Weights of a small GPT-style language model, trained from scratch on English Wikipedia.
Architecture: RMSNorm before each block, rotary positions, no biases in attention or MLP, untied embeddings.
Training: a variant of Muon for these matrices, 9106 steps.
Each number is 128 + 32 x the weight over the matrix's rms, rounded and kept within 0 to 255. Layers, rows and columns count from 0.

# layer 4 attention query, 768x768, rms 0.0711, rows 573-575, columns 384-511
[[ 94 139  25  52 123 142 134 134 127 108 154 148 122 137  99 160  88 149 122  82 126 128  97 130 134 141 100 192 148 195 133 145 129 152 155  34 128 111 161 111  89 138 110 142 101 158  68 173 166 116 113  80 148 197  52  52 146 142 142 141 126 143 131  86 136 162 124 109 161 154 113 177  89  99  85 105 122 103 136  84  59 128 107 159 150  82 106 169 126 132 178 120  78 161 162 119 126 160 119 115 156 157  86 151 145 147 121 133  63 157 132 116 133  80  74 113  56 135 107 117 171 102 168 164 119 119  72 109]
 [ 95  77 136  72 135 100 109  88 154 184 132 145 120 177 136 128 123 105 121  86 146 179 147 191 130 116 155 187 228 158 104  71  99 126  84 140 147 187 100  91 163  93 106 130 144 107  85 127  79  91 151  97 172 156 119 106 130 140 126 111 151 153 134 138  86 129  83 132 185 124 123 129 191 162  94 144 107 101 139 121 185 113 138 142 114 123  97  93 157 133 174 166 104 117 122  82 150 157  86 168 102 163 128 134 136  64 186  80 110 114 130 167 145  95 131  96 139 120 108 103 151 115 150 116 120  90  73 131]
 [107  46 158 115 125 123 161 112 121 136 149 122 114  90 169 127 173 139 151 112 124 107 138 122 164 171 129 184 142 111 123 153 109 153  77 121  86 121 116 123  71 102 120 166  81  98 157 100 186 106 130 167  95 124  98 109 155  93 114 114 140  98  96  98 200 119 130  54 100 133 114 100 105 147 107 167 114 129 131 162  83 113 102 124  85 135 103 147 169 125 140 171 118 109 184  95 161 200  73 107  86 108 115 124  73 188 176 160 180 144 127 128 120 123 137 119 114 122  98 146 137 129 129 158  51 130 174 170]]
# layer 4 attention key, 768x768, rms 0.073, rows 573-575, columns 384-511
[[118 115 113  84  94 148 178 136  84 126 142  97 130 115 128 150  57  78 159 165 182 178 163  89 124  84 155 163 130 156 146 154 139 143 147 122 100 105 115 174 138 130  71 156 204 203 132 148  93 151 165 164 114 103  99 129 164 110  84 143 161 157  95 146 125 140 218 136 104 177 111 127 148 123 135 170 141  94  98 151  79 121 122 199 126  95 115  80 102 120 116 148 118 142  97 118 136  84 104  93  82 101 175 175 147  53 142 137 120 159  93 147  69 102 106 101 100 151 102  92 110 141 161 148 183 131 158  84]
 [118  95 102  97 175 173 185 109  49 146 168 152 104 137 118  70 183 156 174 128 117 126 129 150 152 141 141  79 143 133 121 154 134 114 143 116 117 142 173 146 133 105 155 111 128 188 114  87  99 152 144 160  74 164 134 100 119 126 182 118  69 187 172 121 136  97 164 154  93 186 156  93 109  66  89 146 139 115 100 132 144 137 133 121  91 120 129  83  93 166 150 197 147 145 109 112 206 162 143 164 142 126  46 117  97 125 136 122 140 152 115  90 142 116 105 207  84 157 182 107  96 137 108 144 168 136 161 126]
 [135 131 166 134 105 138 131 103 133 153 147  82  70  90 130 137 165  75 150 165 179 154 151 162 128 146  75 111 143 103 118 104 172 152 172 147 170  99 142 170 114 116  55 152 144 111 151 130 138 133  86 156  98 118 133 199 126 122  98 125 160 159 108  53  70  84 185  82 145 127 141 153  93 100 137 104 140 138 136  42 203 154 156 116 113  81 147 159  85 141 111 169 136 157 135  82 193 182  83 167 112  95 116  93 140 112 142 115 150 106 117 166 117 136 163 148 146 160  83  92 134 109 120 195 120 169 126 158]]
# layer 4 attention value, 768x768, rms 0.068, rows 512-535, columns 384-511
[[ 97 137 109 115 119 135 173 112 157 123 137  98  46  69 172 128  76 129 120 192 172 113 156 170 124 158 171 145  60  89 154 139  85 128 124 117 110 166 152 118 124 162 133 152 168 154 136 175 165 126 126 125 134 122 151 135 133 109 139 134 127 138 141 164 117  99 134 187 129 112 152  79 161 183 195 194 167 150 141 152 144 198 144 156 162 156 186 183 148  78 102 174 128 124 130 140  63 143 169 125 103 137 147 175 139 233  55 137 156 170 121 146 139 178 115 115 153 117 110 144 111 108 122 129  73 114 150 130]
 [100 112 175 128  97 153 122 150 153 135 124 122 165 117 165 106 157 162 104 123 167 140 156  93 175 108 192 159 134 149 142 127  97 166 172 138 119 101  95 188 170  85 158 107 141 149 127 135 126 168 132 118 197 166  87 122  52 127 160 129 143 173 123 126 188 128 103 143 110 103 114 126 169 180 140 141  80  95 113 130 133 113 116 128 127 123  93 108 116 104 106  89 117 107 145 118 127 122 130 153  48  98 193 169 174  94  83 148 107 165 147 134 129 142 112 176 169 124 128 112  94  79  90  97 111  67  94 124]
 [154 148 140  93 156 163  71 167 127 130 141 126 115  82  94 116 146 157 114 195 156 136  88 173 115 101 154 145 132 133 102  98  64  87  18 184 205 155 125 182 153 154 186 134 101 146 107 180 155  84 107 111  85 143 132 170 122  96 143 155 104 121 125 122 144 153 101 128 118 164 110  97 188 147 150 157  91 133 136  73 149 156 141 102 132 154  93  69 156 150  91 147 120 166 132 121 124 134 131 149  82 164  80  88 162 140 114  93  96 164 159 138 131 170 131 134 138 139 129  91  74 173 174  80 100 141 148 132]
 [141 104 116 131 125 143 155  46 114 145 101 116 116 125 114 106  68 106 111 149 130  71 132 125 106 141 157 159  94 167 102 152 125  98  79 159 118  87  82 109 141 182 141 173 114 124 135 133 125 121 135 119 115 111 185 159 100 160 113 159 110 133  95 148 175 147 130 130 161 156 143 144 145 124 146 113 140 181  78 175 135 162 117 149 160 160 145  68  82  91  75 101 120 156 156 178 117  99 158 125 125 129 105 117  77  38 123 126 114  92 163 162 102 158  80 121 127 166 129 158 139 110 109 136 193 165 176 167]
 [155 112  88 127 117  66  93  87  99 131 153 100  93  84  64 166 170 133 150 115  85 160 169  89 158 150 200 140 137 152 151  59 154 154 103 109 169 105 116 102 126 132 173 105 143 141  77  99 134 123  81 104 173  89  87 111 105 129 126 139 114 148 167 144 151 123 175  55 110 136 133 155  78 133 114 102 148 139 146 133 117 133 120  69 117 114 123 212 151 108  74 144 135  51 127 148 183 150  67 149  72 196 151 112 223 196  84 132 127  94 132 189  96  58 154 130 125 120 144  98 157 120 141 165 128 127 135 103]
 [110 124  99  78 102 107 160 133 139 118 134  72 111 158  98  60  99 102 141 142 133  79 113  57 138 201 108  94 147 137  95 173 125 131 148 119 104 145 105  65 138  94 124 163 144 131 122 119 115 116 165  78 121  86 120 149 155 149 138  64  75  98 104 108 131 166 111 116 108 157 157  89 122  82 108 118 172  85 101 100 167 123 137 160 127 105 104 110 126 136 126 154  77 110 163 143  85  78 121 146 123 165  95 153  81 117 126  83 105  96 144 156  33 116  92 108 160  79 153 114 121 175 134 141  84 117 174 196]
 [153  64 180 143 190 146 116  96 160  80 119 149 101 167 179 151  94 112 109 120 140 151  82 138 147 109 104 130 116 124 145 162 156 171 158 153 151 141 135 120  79 107 160 103 112 160 111 111 109 140 114 100 108 119 126  96 111 113 107 153 154 174 136  99 140 179 112 123  99 130 124 119 138 124  66 110 151 133  67 149 138 175 160 168 130 124 219 169 165 127 185 124 112 103 102 102 171 142 123 124 145 169 168 133 183 165  94 113  79 166 106 125 113 141 162 100 126 131 110 124 152 236  74  96 111 142 149  74]
 [107 176 152 127  90  70 109 146 184 165 101 133 122 132 147 190 147 121  75 123 106 129 126 116 123  72 136 157 136  70 141 116 135 124 109 119  67 160 166 179 153 119 124 169 102 191 142 165  93 132 138  76 111 140 181  88 175 116  87 151  88 118 201 140 101 166 114  89 149 169 120 125 151 125 173 113 172 129 115 120 144  52 178 125 159  95 184 122 133 144 168 116 137  97  94 115 115  98 119 125 143 154  91  45 129 119 120 136  86 100 122 126 131 134 126 192 151  88 111  82 153 186 109  87 136 100  69 101]
 [141 123 122 137 134 139 115 122 146 116 108 128 187 143 166 145 112 131 119 114  81 111 196 108 146 129  84 119 158 100 142 133  92 101  82  71 113 102 140  70  52  99 166 144 148 174  84 118 163 127 147  98 142 178 173 149 177 125 106 109 199 177 138 134 116 133  76 100 117 152  96 139 144  96 100 114  63 108 149 153 163  26 145 124 110 122  92 133 138 103 206 122 100 134 181 134 119  72 100 162 136 117  91  83 152 134 173 118 135 160 176 113 122  94 107 109 116 119 131 146 167 101 144 112 157 108 118 154]
 [137 113 110  92 167 134 100 133 127 122 119  87 136 150 120 107 154 155 155 130 145 134 131 120 141  56 158 148 106  78 143  82 121  64 177 154 115 129 158  92  95  86  95 110  68 141 111  62 154 129 132 122  96  88 115  90 166 163 121 151 128 134 107  99 110 154 117 119 123 105 119 115 143 161 141 152 190 190 132 147 118 170  93 136 132 111 137 128  93 101 162 179 176 122 117 138 145 146 126 132 162 139 146 135 132 104 142 120 104 106  76 100 180 177 116 106  58 131  94  91 108 149 135 160  87 167 193 104]
 [177  59 148 129 152 127  77 128 100 103 125 148 194  87  85 138  84 128 190 106  93  70 135 157 156 147 106 100 126 123 174 161 100 103 137 115 115 106  71 145 106 153 167 127 151  96 142 138 161 110 112  90 116 117 160 136  87  80 152 100 122 164 140 133 170 195 107 133 175 159 120 116  69 110 135 131 191  92  97 126 134 114 146 146 136 137  89 138 103 135 149 130  95  52 117 170  85 154  89 173 125 181 168 115 162 120 174 127 124 180 176 120 117 138 146 120 112 136 117 139  91 118 113 145 124 132 167 112]
 [136 151 112 145 151  87 127 163 148 151 117  87 165 139 120 142 110 148 125 146 155 143 111 157 182 115 109 106 118  99 120 110 114  70 187 104 122 160 103 154 163  97 123 104 112  74 123 127  64 102 133 120 140 156 129 120 149 144 143  71 123 139  60 112 115 146 102 141 133 167 133 146 122 176 145 113 145  78 115  65 141 141 132 171 136 132  70 164 144 140  86 127 143 156 157 126 139 190 144  93 163 193  68 165 123 128 160 164  84 142 120  95 154 109  99 187 133 110 131 149  94 144  99 187 101 114 123 110]
 [171  53 109 107  78 130 150 192 145 143  82 133  78 143 163 117  90 174 128 206 164  52 172 117 119  88 131 115  50 141 101  95 153 163  80 158 199 140 134 168 192 154 146 175 147  94 112 121  90 150 149 142 144  81 130 152 109 117  93 149 141 137 156 138 127 149 100 136 118 140 117 152  89 118 121  66 117 117 124 155 177 144 188 143  98 185 103  85  93 131  59 140  90 121 155 107  91 162  92 109  99 147 128 162 150 159 152 141 110 121 129 149 120 179 123 117  72 171  75 146 119 156 152 122 106 111 185 122]
 [ 71 110 185  74 129  72 156 116 143 116 117  93 107 119 184 123  99  94 143 151 125 117  60  77 136 163 142 124 150 156 103 121 115 144 103 138 122  83  88 169 135 168 120 173 112 123  68 137 144 135 125 129 146 122 169 187 120  94  96 120 190 152 155 128 142 140 111  72 160 133 132 120 139 132 125  92 170 133 127  99  78 161 184 136 154 172  98 140 118 115 106 106 130  82 156 117 164 138  83 121 151 132 132 134 136 158 132 166 145 161 143 130 119 129 134 141 129 162 183 155  74 115  94  94 117 114 126 158]
 [ 86 122 113 141 146  66 110 123  96 113 173 122 149 142 120 153 121 147 118 162 176  74 148 199 111 148 151  96 126 110 109 126 172 175  96  87  71 127 165 112 116  89 159 121  88  84 164 106 118 128 108 155 137 113 143 138 117 129  98 182 101 108 100 137 110 104 127 128  94 151 147 113 129 112 142 144 107 133 193 152  73  66 106 136 182 182 108  71 176 183 131 164 150 133 114 129  75  87 172 116 130 181 135 112 122 147 149 165  80 141 161 139 137 150 140 121 112 107 158 101  91 146 141 162 121 136  70 125]
 [122 113 149  95  87 118 154 136 192  89 148 149 165 109 117 130 130 152 113 131  98 128  87  74 153 145 128 124 119 109 198 114 187 115 114 165 130 150  83  87  76 138  94 161 110 148  97 122 115 121 126  99 146 116 143 141 124 115 182 107 153 106  96 154  87 164 109 127  89  82 118 131 141 100 156 105 120 147 106 141 103 117 106 159 121 133 103 137  89 163 112 144  97 172 107 104  98 109 171 108  97 174 147 148 122 133  89  85 177 141 126  89 125 108  80 116 139 111 116 198 151  78 137  97  83 137 140 101]
 [ 68  94  59 112 191 121 123 167 160  76  96 117 119 150 149 101  61  99 134 207 122 153 151 100 136  99 131 143 173  82  83 143 195 106 157 105  82  94 163 127  91 134 118 173 116  94 136  88 161 116 192 168 142 130  82  93 138 101 128 126 119 130 100 133 114 109  84 145  67  70 157 160 179 127 118  95  94 137  95 137 130 138  98 149 114 151 110 129 114 151 137 156 142 135 155  99 107 125 150 173 111 122 121 163 167 139 158 133 113 147 116 192 157 116 117 134 132 155 102 151  99  99  87  96 153 151 124 129]
 [109  61 158 147 116  44 106 145 123 147 115 131 185 138 155 117 177 127  97 154 177 128  68 137 132  94 157 115 119 119 121 144 164 156 149  67 143  99 140 139  68 160 104 145 136 142  48 156 109 193 186 102 134 132 136  88  96 147 141 172 115 111 111 126 111 127 130 135 108 151  95  85 103  84 105 111 113  97 196 135  86  89 120  68 138 127 168 118 171  86 113 141 112  83  92 168  89 107  98 115 116 104  50 148  96  98 127 130 152 121 122 112 124 111 113 113 129  83  75  88 124  91  88 156  88 136 165  69]
 [125 152 106 116 113 124 107 178 121 147 178 173  71 191 117 131 123 123 102 161 149 108 148 130 162 116  75  83 116  78  97  92 139  69 116 153 107 133 127 146  82 151 100 104 146  87 199 106 129 124  82  59 146  77 140 120 132  99 156 105 142  93 158 127 128 199 156 134 192 144 145 122 102 191 190 215 129 139 136 159  85  93 126 128 144 117 158 151 138 124 144 120  32 105 117 184 131 130 120  81 159 125 130 131 111 141  71 156 135 186 164 107 158 163 126 141 142 127  92 146 148 123  91 109 103 118  58 127]
 [147 128 119  48 171 119 176  77  69 104 116 119 118  99 138 195 144 144 143 150 111 136 118 112 113 119 153 113 120 115  92 148 150 210  93 126 120  76 105 111 111 103 146 124 133  21 158 100  93 144 101 160  86 149 104 153 144  50 128 120 145 147 122 131 153 131  98 112 109 146 120 124 127 176  46 100  97 158 110 163 134 115 102 136 111 127 115 128 146 154 101  68 130 145 168 113 118 128 147  92 153 116 132 175 160 163 106 125 111 203 105 131 154 129 148 199  69 103 128  72  64  99 111 116 194  88 141 100]
 [120 120 120 104 152 142 165 135 117 142  89  68 115 113 142 134 157 138 153 131  79  86 119 147 135 136  87 180 146 151 166 161 151  84 171 157 105 109 134  94 156  90 187  64 140 148 173 108 122 103 119 110 109  88 118  85  92 134 123 143 121 136 112  78 139 112 133 128  95 114 168 144 121 113 148 129 125 132 104 102 122 119 160  76  74 144 144 129 125 172  92 120 130 154 131 115  59 179 166  99 131 128 174 131 101 183  96  98 135  81 112  93  87 102 127 109 101 164 141 154 160 146 141 107  91 152 151 102]
 [ 82 146  91 130 183 119 159 104  88 109 160 146 136 126 124 172  92 141 143 161  87 145 181 134 128 138 107 204  89 137 159 138 161 131 129 123 120 177  73 191 152 157 115 141 113 110 188 132 133 156 185 105 180 119 136 132 143 105 128 166  93  83 107 136 107  95 122 101 178 100 118 144 117 126 167 140 128 128 119 133 190  93 126 158 130 133 181  97  58 113 146 118 115 200 110 149  90  71 108 125  84 151 112 169 131 135 160 132 119 196  94 110 166 176 105 121  80 186  62  92 113  74 163 159 114  85 119 201]
 [179 151 183 124 136 100  55 159 134 127 144 100 149 118 120  88 142 157  48 117 124 128 159 125 118 121 144 139 136 148 114 132 110 193 113 106 138  85 190 134 148 134  69 114 174  82 177 147 129 136 157 167 134 167 102 119 130 125 111  95 205 132 171  58 121 103 164 162  52 154 130 131 101 107 113 140 143 191 141 106 118 147 148  97 100 109 118 148 162 155 164 112 159 134  28 109 122 165 151  95 150  87 176 160 126 171  62 107 114  78 166  92 127  83 148 122 140 148 120 107 147 184  92 112 112 133 140 155]
 [147 152 142 141 111 157 102 155 127 173  97  99  95 146 106 113 128 107 154 106 111 157 166 120 113 113 142 137  85  62 155 173 104 109 113 126 114 139  44  90 140 104  89 140 114  49 151 133 120  72  91 132 145 106  92 151 121 107 142 117  80 134 146 131 148 128 155 146 122 161 178 126 135  75 182 121 120 138 129 105  95 138 152 110  85 133  68 147  98 211 133 166 114 143 138 160 137 162 134 106  97 146 147 116 110 112  22  87 139 133 175 125 148 108 124 190 173 114 121 185 160  77  84 140 102 129  69 112]]
# layer 4 attention output (transposed), 768x768, rms 0.0939, rows 512-535, columns 384-511
[[131 126 114 104 134 163 120 117 165 120 152 179 133 112 127 195 162 170 145 151 134 111  55 116 149 121  91  96 111 110  64  99 137 121 132  93 118 158 126 128  71 116 171 113 105 189 195 101 114 144 143 129 106 122 151 149 188 146 135 130 173 163 161 153 125 124 127 122 128  73 141 138 140 146 131 125 112 148  62 105 116  41 148 142 131 121 104 162 126 142 168 150  87 156  43 105 154 141 137  91  57 141 115 160 113  98 150 150 170 147 125 120 103  93  80 106 135 168 117 123  96 136 162 102 117 203 101 102]
 [159 196  59 108 122  90 105 122  69 100  78 113 116 117 127  98 164  89 135 141 152 133  69 153 120 186 105  58 186  95  86 109 120 114  94 143 145 158 158 119  92 100 119 133 162 138 144 106 128 153  66 178  89  73  83 150 121 149  98 117 125 141 115 146  89 179 106  77 108  97 132 115 131 149 113 107 158 108  93  43 102 102 105 126  74 138 130 131 139 122 159 126 111 114  96 172 153 177  79 131 120 125 148 154  98 162 155 141 112 180  87 156  91 132 123 124  81 107 107 121 168 119 110 166 108 125 167 102]
 [ 88 108 127 119 184  97 121  88 143 105 170 125 165 142  82 157 155 139 169  84 167 105 128  58 117 142  88  85 105 145 200 156 149 132 157 146  85 132 102 100 150 124 140 166 131 158 176 124  73  82 150 109 129 119  91 113 157  92 117 113 127 135 129 156 100  95 108 115 127 168 103 158  95 196 135 114 171  86 131 130 108  72 108 113 167  98 165 137  35 112 112  97 118 116 114 185 118 130 113 109 165  84 139 159  57 124  77 145 137 103 154 134 119 167  97 140 129 126 102 192 169 145 108 143 104 125 117 115]
 [143 165 127 131  84 155 135 152 144  77 136 188 154 189 101  89 129  78 113  91 118 118 142 165 157 158 159 168 149  82 146 124 129 121 133  72 160 174 128  82 186  81 139 162 200 180 117 175 107 137 136 156 155 126 141 103 135  77 130  99 190 170 139 156 131  99  71  96 159 133 137 123 112 143 131 126  98 119 158 136 117  85 166 122 176 148 107 176 165  78  92 186 114 105 108 115  42  94 194 138 165  80  62 177  92 111 112  66 181 154 116 119 172 138 158 169 144 120 119 123 119 161 160  98 137  91 115 112]
 [105 109 123  79 129 194 148 184 178 104 111 107 146  87 132 107 103 160 111 106 138 152 109 120 136 128 152 107 108 133 182 176 160 152  76 151 181 165 160 105 116 102 137 134 103 157 171 143 149 113 120 146  65  81 172 139  78 183 179 180  99 153  96  86 106 196 144  97 130 161 110 151 139  72 119 126 147  69 159 120 136  82  75 166 119 125 116 115  85 165 131 102 111 119 167 143 144 105 139  73 223 120  88 143 148  99 111 134 143 106 123 104 163 111  53  99 152 130 131 135 143 129  99 115 145  90 132 123]
 [127 156 113 102 109 117 126 127  73 131 117 155 123 130 186 165 131 128  80  81 133 113 141 127 119 141 152 145 114  86 128  79 122 100 125 106 145 133  93 135 123 129  56 141  98 130 168 137  95 126  91 148 159 176 147 156 134 177 125 134 146 106 115 115 119  74 108 155 126 137 158 166 130 141 148 159  73 183 123 159  51 106 123 135 136 111  62  93 143 131 133 110  69 127  69 113 173 158 163 122  68 121 128 176 113 124  91 139  87 135 123 108 151 150 171 147 155 115 106 198 114 144 131 122 121 138 111  87]
 [152  93 122  70 125  96  60 144 148 143 165 142  95 125 137 140 101 139 132 145 113 139 173  45 120 102 177 139  69  90 118  72 161 100 174  75 167 103 142  90 140 128 113 133  64 103 130 136 146 114  73 125  96 176  72 117 197 105 137  63 125 155 177 140  85  59 177  65 127 138 102 136 118 130  83 143 119 109 102 129 114 118  89 126 109 117 134  95  49 107 139 109 117 137 174 162 117  91 101 149 154 120  77 150 153 145 130  77 132 105 129 130 141 152  77 123  89  96 165 103 151 153 149 116 141 137 166 142]
 [109 120  90 131 176 112 169 146 130 142 114 145 127  92 139 101 135 117 182 125 150 138 128 107 132 180 138 173 146 229 132 132 115 129 144  45 126 122 132 113 120 137 157 127 147 103 123 156 161 136 143 116 116 144 136 103  94 175 107 146  87 133 131 153 175 111 115 180 123 121 141 153 132 126 146 117 151 155  98 141 111 198 103  74 173 117 140 141 128 119  62 112 100 119 157 108 143 156 155 138  92 142 151 132 150 124  92 140 206 122 142 142  92  77 116 123 119 143 110 135  98 116 156 160 165  99 132  90]
 [127 135 123 136  44 105 126 160 111  93 107 127  96 173  70 114 151 114 120 132 120 201 122 129 127 151 100 117 195  94 116 122  89 128 129 160 102  85  91 108 182 155 107 111 117 133 102 113 102  83 107 106 123 111 100 108  70 114 112 141  82 157  38 118 157  94 169 169 153 138 131 164 131  75 108  85 168 172 122  88 142 183 140  94 121 145  89 152 128 179 129  96 118  77 101 112 166 148 202 112 120 152 170 135 148 137 140 137 183 143 127  86 132  82 153  80 131 123 113 157  82 126 108 113 118 106 122 162]
 [100 130 122 206 183 156 153 101 146 111 132 171 112 140 113 133 106 111  90 183  98 133 131 131 138 147  79 121 138 104 133 105 137 156  64  85 184 109  94  91 114 175 172  95 167 151  87 117 177 118 110  87 113  74 109 106 171 110 125 155 159 125 117 200  97  90 157  91 105 121 113 106  93 119 101 122 105 122 107 128 103 126 161 122 139 121 139 151 128 153 120 119 156 160 128 130 137 138 141 175 178 137 100  86 143 136 147 136  89 107 152  90 160 154 146 151 118 131 131 180 112 117  90  79 175 125 135 117]
 [147 121  63 130  87 103 139 144 111 174  99 161  82 174 154 102 166 111 145 103 170 200 155 142 180 124 144 179 146 113 107 100 200 135 130 105 120 169 110 113 122 114  88 148 173 117  89 152 158 174 128 153 122 177 104 116 130 190 111 137 162 131 140  62 105 151 140  94 111  67 135 103 131 131 186 149  73 149 135 127 140 114 121  35 135 119 113 106 119 135 116 106 138 165  63  93 165 108 110 146 149 111 143 102 124 150 166 160 102 142  95 147 143 128 130 111  99 181 122 108 161 133 136 111  83 124 120 149]
 [133  93 100 163 113 177  88 106 138 155 126 185 133 104 104 158 108 177 118 160 104  80 158 133 148 165 126 150  85 196 135  97 113  91 181 200  98  90 114 120 113 130 107 107 126 119 153 100 122 147 133 124 114  71  79  92  72 153  91 109 154 123 147 131 146 133 212 105 144  75 158 110 123  46 148 155 145 105 107  98 116 107 109  83  80  66  89 167 124 173 155 114  88  83 188 123  95 117 145 175  65 138 153 117 111  96 130 102 109 138 165 120 157 132  77 160  42  74 179  83 174  90 114 111  35 101  65 149]
 [ 63 141 100 139 182 150 182 144  93 154 159 137 152 119 127 133 121  47  98 182 158 140 128 140  95 132 110  86 177  88  80 133 121 155 110 135 152 128  99 109 153 125 164  51 151 105 128 121 149 171 135  62 150  76  85  71 146 118 168  73 161 115  82 129 113 113 148  99 161 137 183 148 114 163 155 131 127 153 112 150 132 132 124 112 134 118 117 185  93 107 202 165 128 140 103 142 196 143 116  98   3 155 118 122 152 107 155 100 152 108 168 116 154 126 149 138 186 129 105  94 128 133 155 155 137 168  99 120]
 [159 107 144 155 108 125 117 117  84 222 110 144 123 145 145 157 148 127 135  87 147 119 152  90  96 161 114 122  92 119 132 133 208  84 130 136 132 123 142 134 130  95 121 150 120 154  99 100 133 118 161 143 112 138  97  88 148 109 173  98  72 138 112 111 120 105 136  95 102 135 153  97 145 108 150 133 127 155  88 167  92 111 121 137  65 116 100 135 144 151  81 134 118 173 106 121 154 122 144 135 145  85 119 130 147 122 109 125 132 102  70 195 171 126 118 179  99 158 135 103 191 112  94 107 138 135  90 106]
 [101  74 136 146  86 160 112 157 128  96 117 130 106 101  76 143 177 119 108 149 121 127 106 140  86  69 112 104 117 116 114 103 140 137 129 144 148 148 106 150 125 148 115 131 118 194 148  65 139 130 137 138 159 138 148 105 190 136 116  99 119 121 137 133 105 118  69 167 186  97 119 120 120 136 127 150 119 101 101 170 104 137 116 140 176 128  85 168 181 130 150 149 142  97 192 148 132  93 141 176 104 133 129 116 171 137 136 103 169 178  98 124 156  90 120 114  93  95 113 150 111 145 121 114 110 137 174 114]
 [ 93 128 119 136 128 146  97 165  88 140 123 119 131  99 103 150  98 101 128 118 133 144 117 137 121 148  95 112 165 117 130 125 144 136 106  92 106 142 126 150 135 154 113 117 132 118 131 151  84 161 144 139 126 134 154 132 159 200  88 176 131 112  99 103 161 115 156 129 126 162 134 116 158 148 107  90 161 154 167 117 150 160 132 197 183 109 107  99 158  90 134 130 158 100 109 140 128  78 141 125 154  71 143  73 132 144  97 183 106 138 122 192 116 129 196 135 182 136 104 149 126 164 155 134  96 117 108 161]
 [151 166 178 108  88 143 124 162 133 121 204 139 117 112 118  95 171 132 158  90 104 155 159 138 136 144  91 140 109 100 202 101  77 100 103 154 163 102 116  84 118 150 206  85 105 162 181 114 136 142 151 116 138 121  86 141 194 148 141 107 160 106 138 121 105 117 139 165 123 121 155 117  62 130  90 144  93 165 115 205 163 138 156 106 154 114 171 162 149 131 126 118 161  95 102 130 149 130  58 158 172 121 168 136 149  82 153  75 144  94 105  98 125 165 144 151 133  70 133 154 132 115 151 129 104 105 102 126]
 [134 146 201 119 147 141  71 131 159 206 117 133  96 116 125 133 192 107 184 157 131 147 141 124 110 143 141  89 107 113 149 139 104 106 111 163 151 139 142  66 101 140 122 174 154 130 158 100 130 142  86 109 165 105  98 142 123 174 148 126 115 204 145 137 172 139 145  61 118 142 156 132 154 147  97 157 152 135 109  83 198 167 150 142 113 158 188 142  84 124 121 147 134 140 149 110 122 134 107 168 159 147 175  95 150 171 162 158 127 167 141 149 139 138  97 114 141 139 108 104 149 114  95  65 139 117 128  89]
 [111  65  84 136 168 188 131 134 175 115 101 103  75 130  89 155 161 151 127 127 165 153 130 151 105 136 175  96 149 181 167 140 113 152 108  99 142 150 159  66 108  63 158 141 104 141 112 113  91 140 158 176 107 103  74 109 108 164 151 109 119 120 102 138 123 124 160  62  60 161 118  94 123 134 169 144  64 114 158  84 127 100 108 150 148 135 112 148 129 183  91 170  64 130 112 127 110 180 108 155  76 117  75  79 168 152 159 137 153 142 102 147 147  99 158 127 160 157 101 110  67  75 115 144  75 173 127 149]
 [150 193 124 138 116 142 153 114 150 107 145 140 119 149 153 142 120 145 114 136 114 153 106 100  89 175 133 156 140 106 116 136 160 146 132 114 113 148  90  97 180 105 133  90 144 128 148 155 154 125  80 144 166 168 198  79 125 179  52 128 110 150 155 132  66  80 157 118 111 183 196 112 118  98 166  71  89 121  66 136 161 107 161 124 174  48 134 151 134  96  76  88  58 142 109 101 110  90 114 127 114 117 125 183 105  99 104 150 128  75 152 147 137 118 116 124 147  61 170 109 140 114 103 136 142 128 160  57]
 [191  90 167 203  78 181 140 105 134 120 105 101 114  97 141 114  79 139 187  91 172 129 121  79 120 165 151 102  85 170 134 187 141 152  70 110 122 179 156  83 111 135 113 186 101 138 161 126 121 115  98 110 105 116 191  74 171 151 119 119 135 165 106 110 143 113 112 100  91 168 139 154  98  61 121 161 104 179 150  93  87 137 141 169 185 110  92 184 105 107 154  68 162 172 184 141 160 117 170 108 223  67 119 120 162 105 120 119 144 168 158  98  95 131 115 102 135 133 102 131 137  85 110 113 150 169 165 156]
 [130 149 161 198 140 138 143 135 138 107 120 110  71 161  92  72 100 101 149 147  44 121 108 159 120  91 171  87 115 119 114  64  99 144 101  81 114 144 209 102 107 115 141 120 136  90 147 159 119 161 120 140 120 140 168 162 121 141 140 178  88 136  96  93  99 207 121 119 104 160 195 108 107 139 134 164 114 100 160 152  96 187 163 111 114 158 115 205 168  90  91  78 140 145 131  31  88  90 134 155 163 184 136 107 146 157 122 130 144 150 174 124  80  84 132 152 147 104 128 169 168  93 108 119 121  99 171 129]
 [ 77 172 151 179  89 117 154  24 132 157 104  98  93 114 170 144 127 161 105 130 149 133 112 107 113 126 175 129 156 112 153 144 172  95 129 123  81 160 129 138 104 186 128 124  69 131  99 168 134  99  99 111 120 122  98 180 100 107 130 165 108 134 112 128 174 116  68 144 148 102 185 162  95 138 109 106 152 104 140  97 111 142 109 134  93  97 149  99 212 170  93 146  59 133 190 103 118 163  90 156 110  96 123  86 123 129  65 143 126 109  93 101 135 121 145 122 119 117 153 112 115 106 146 126 148 144 121 123]
 [152 125 138 185 105  78 126 137 113 111 133 108 119 125 119 111  90 123 144 157 148 114 150 169 143 178  77 126  89 132 137 161 153  78 163 159  93  84 141 104 138 135 167 118 162  15 123 147 135 114  77 135 114 146 131  95 128 145 139 137 102 110 144 104 109 163 176 137 189 192 148 115 102 154 129 107 127  70 116 172  84 180 135 154 128 153 183 137 107 171  92 130 152 157  88 147  91 101 133 152 130 155 145 150 127 127 120  93 101 136 137 174 186 140 143 143 111 117 129  95 140 122 130 128  67 158 143 144]]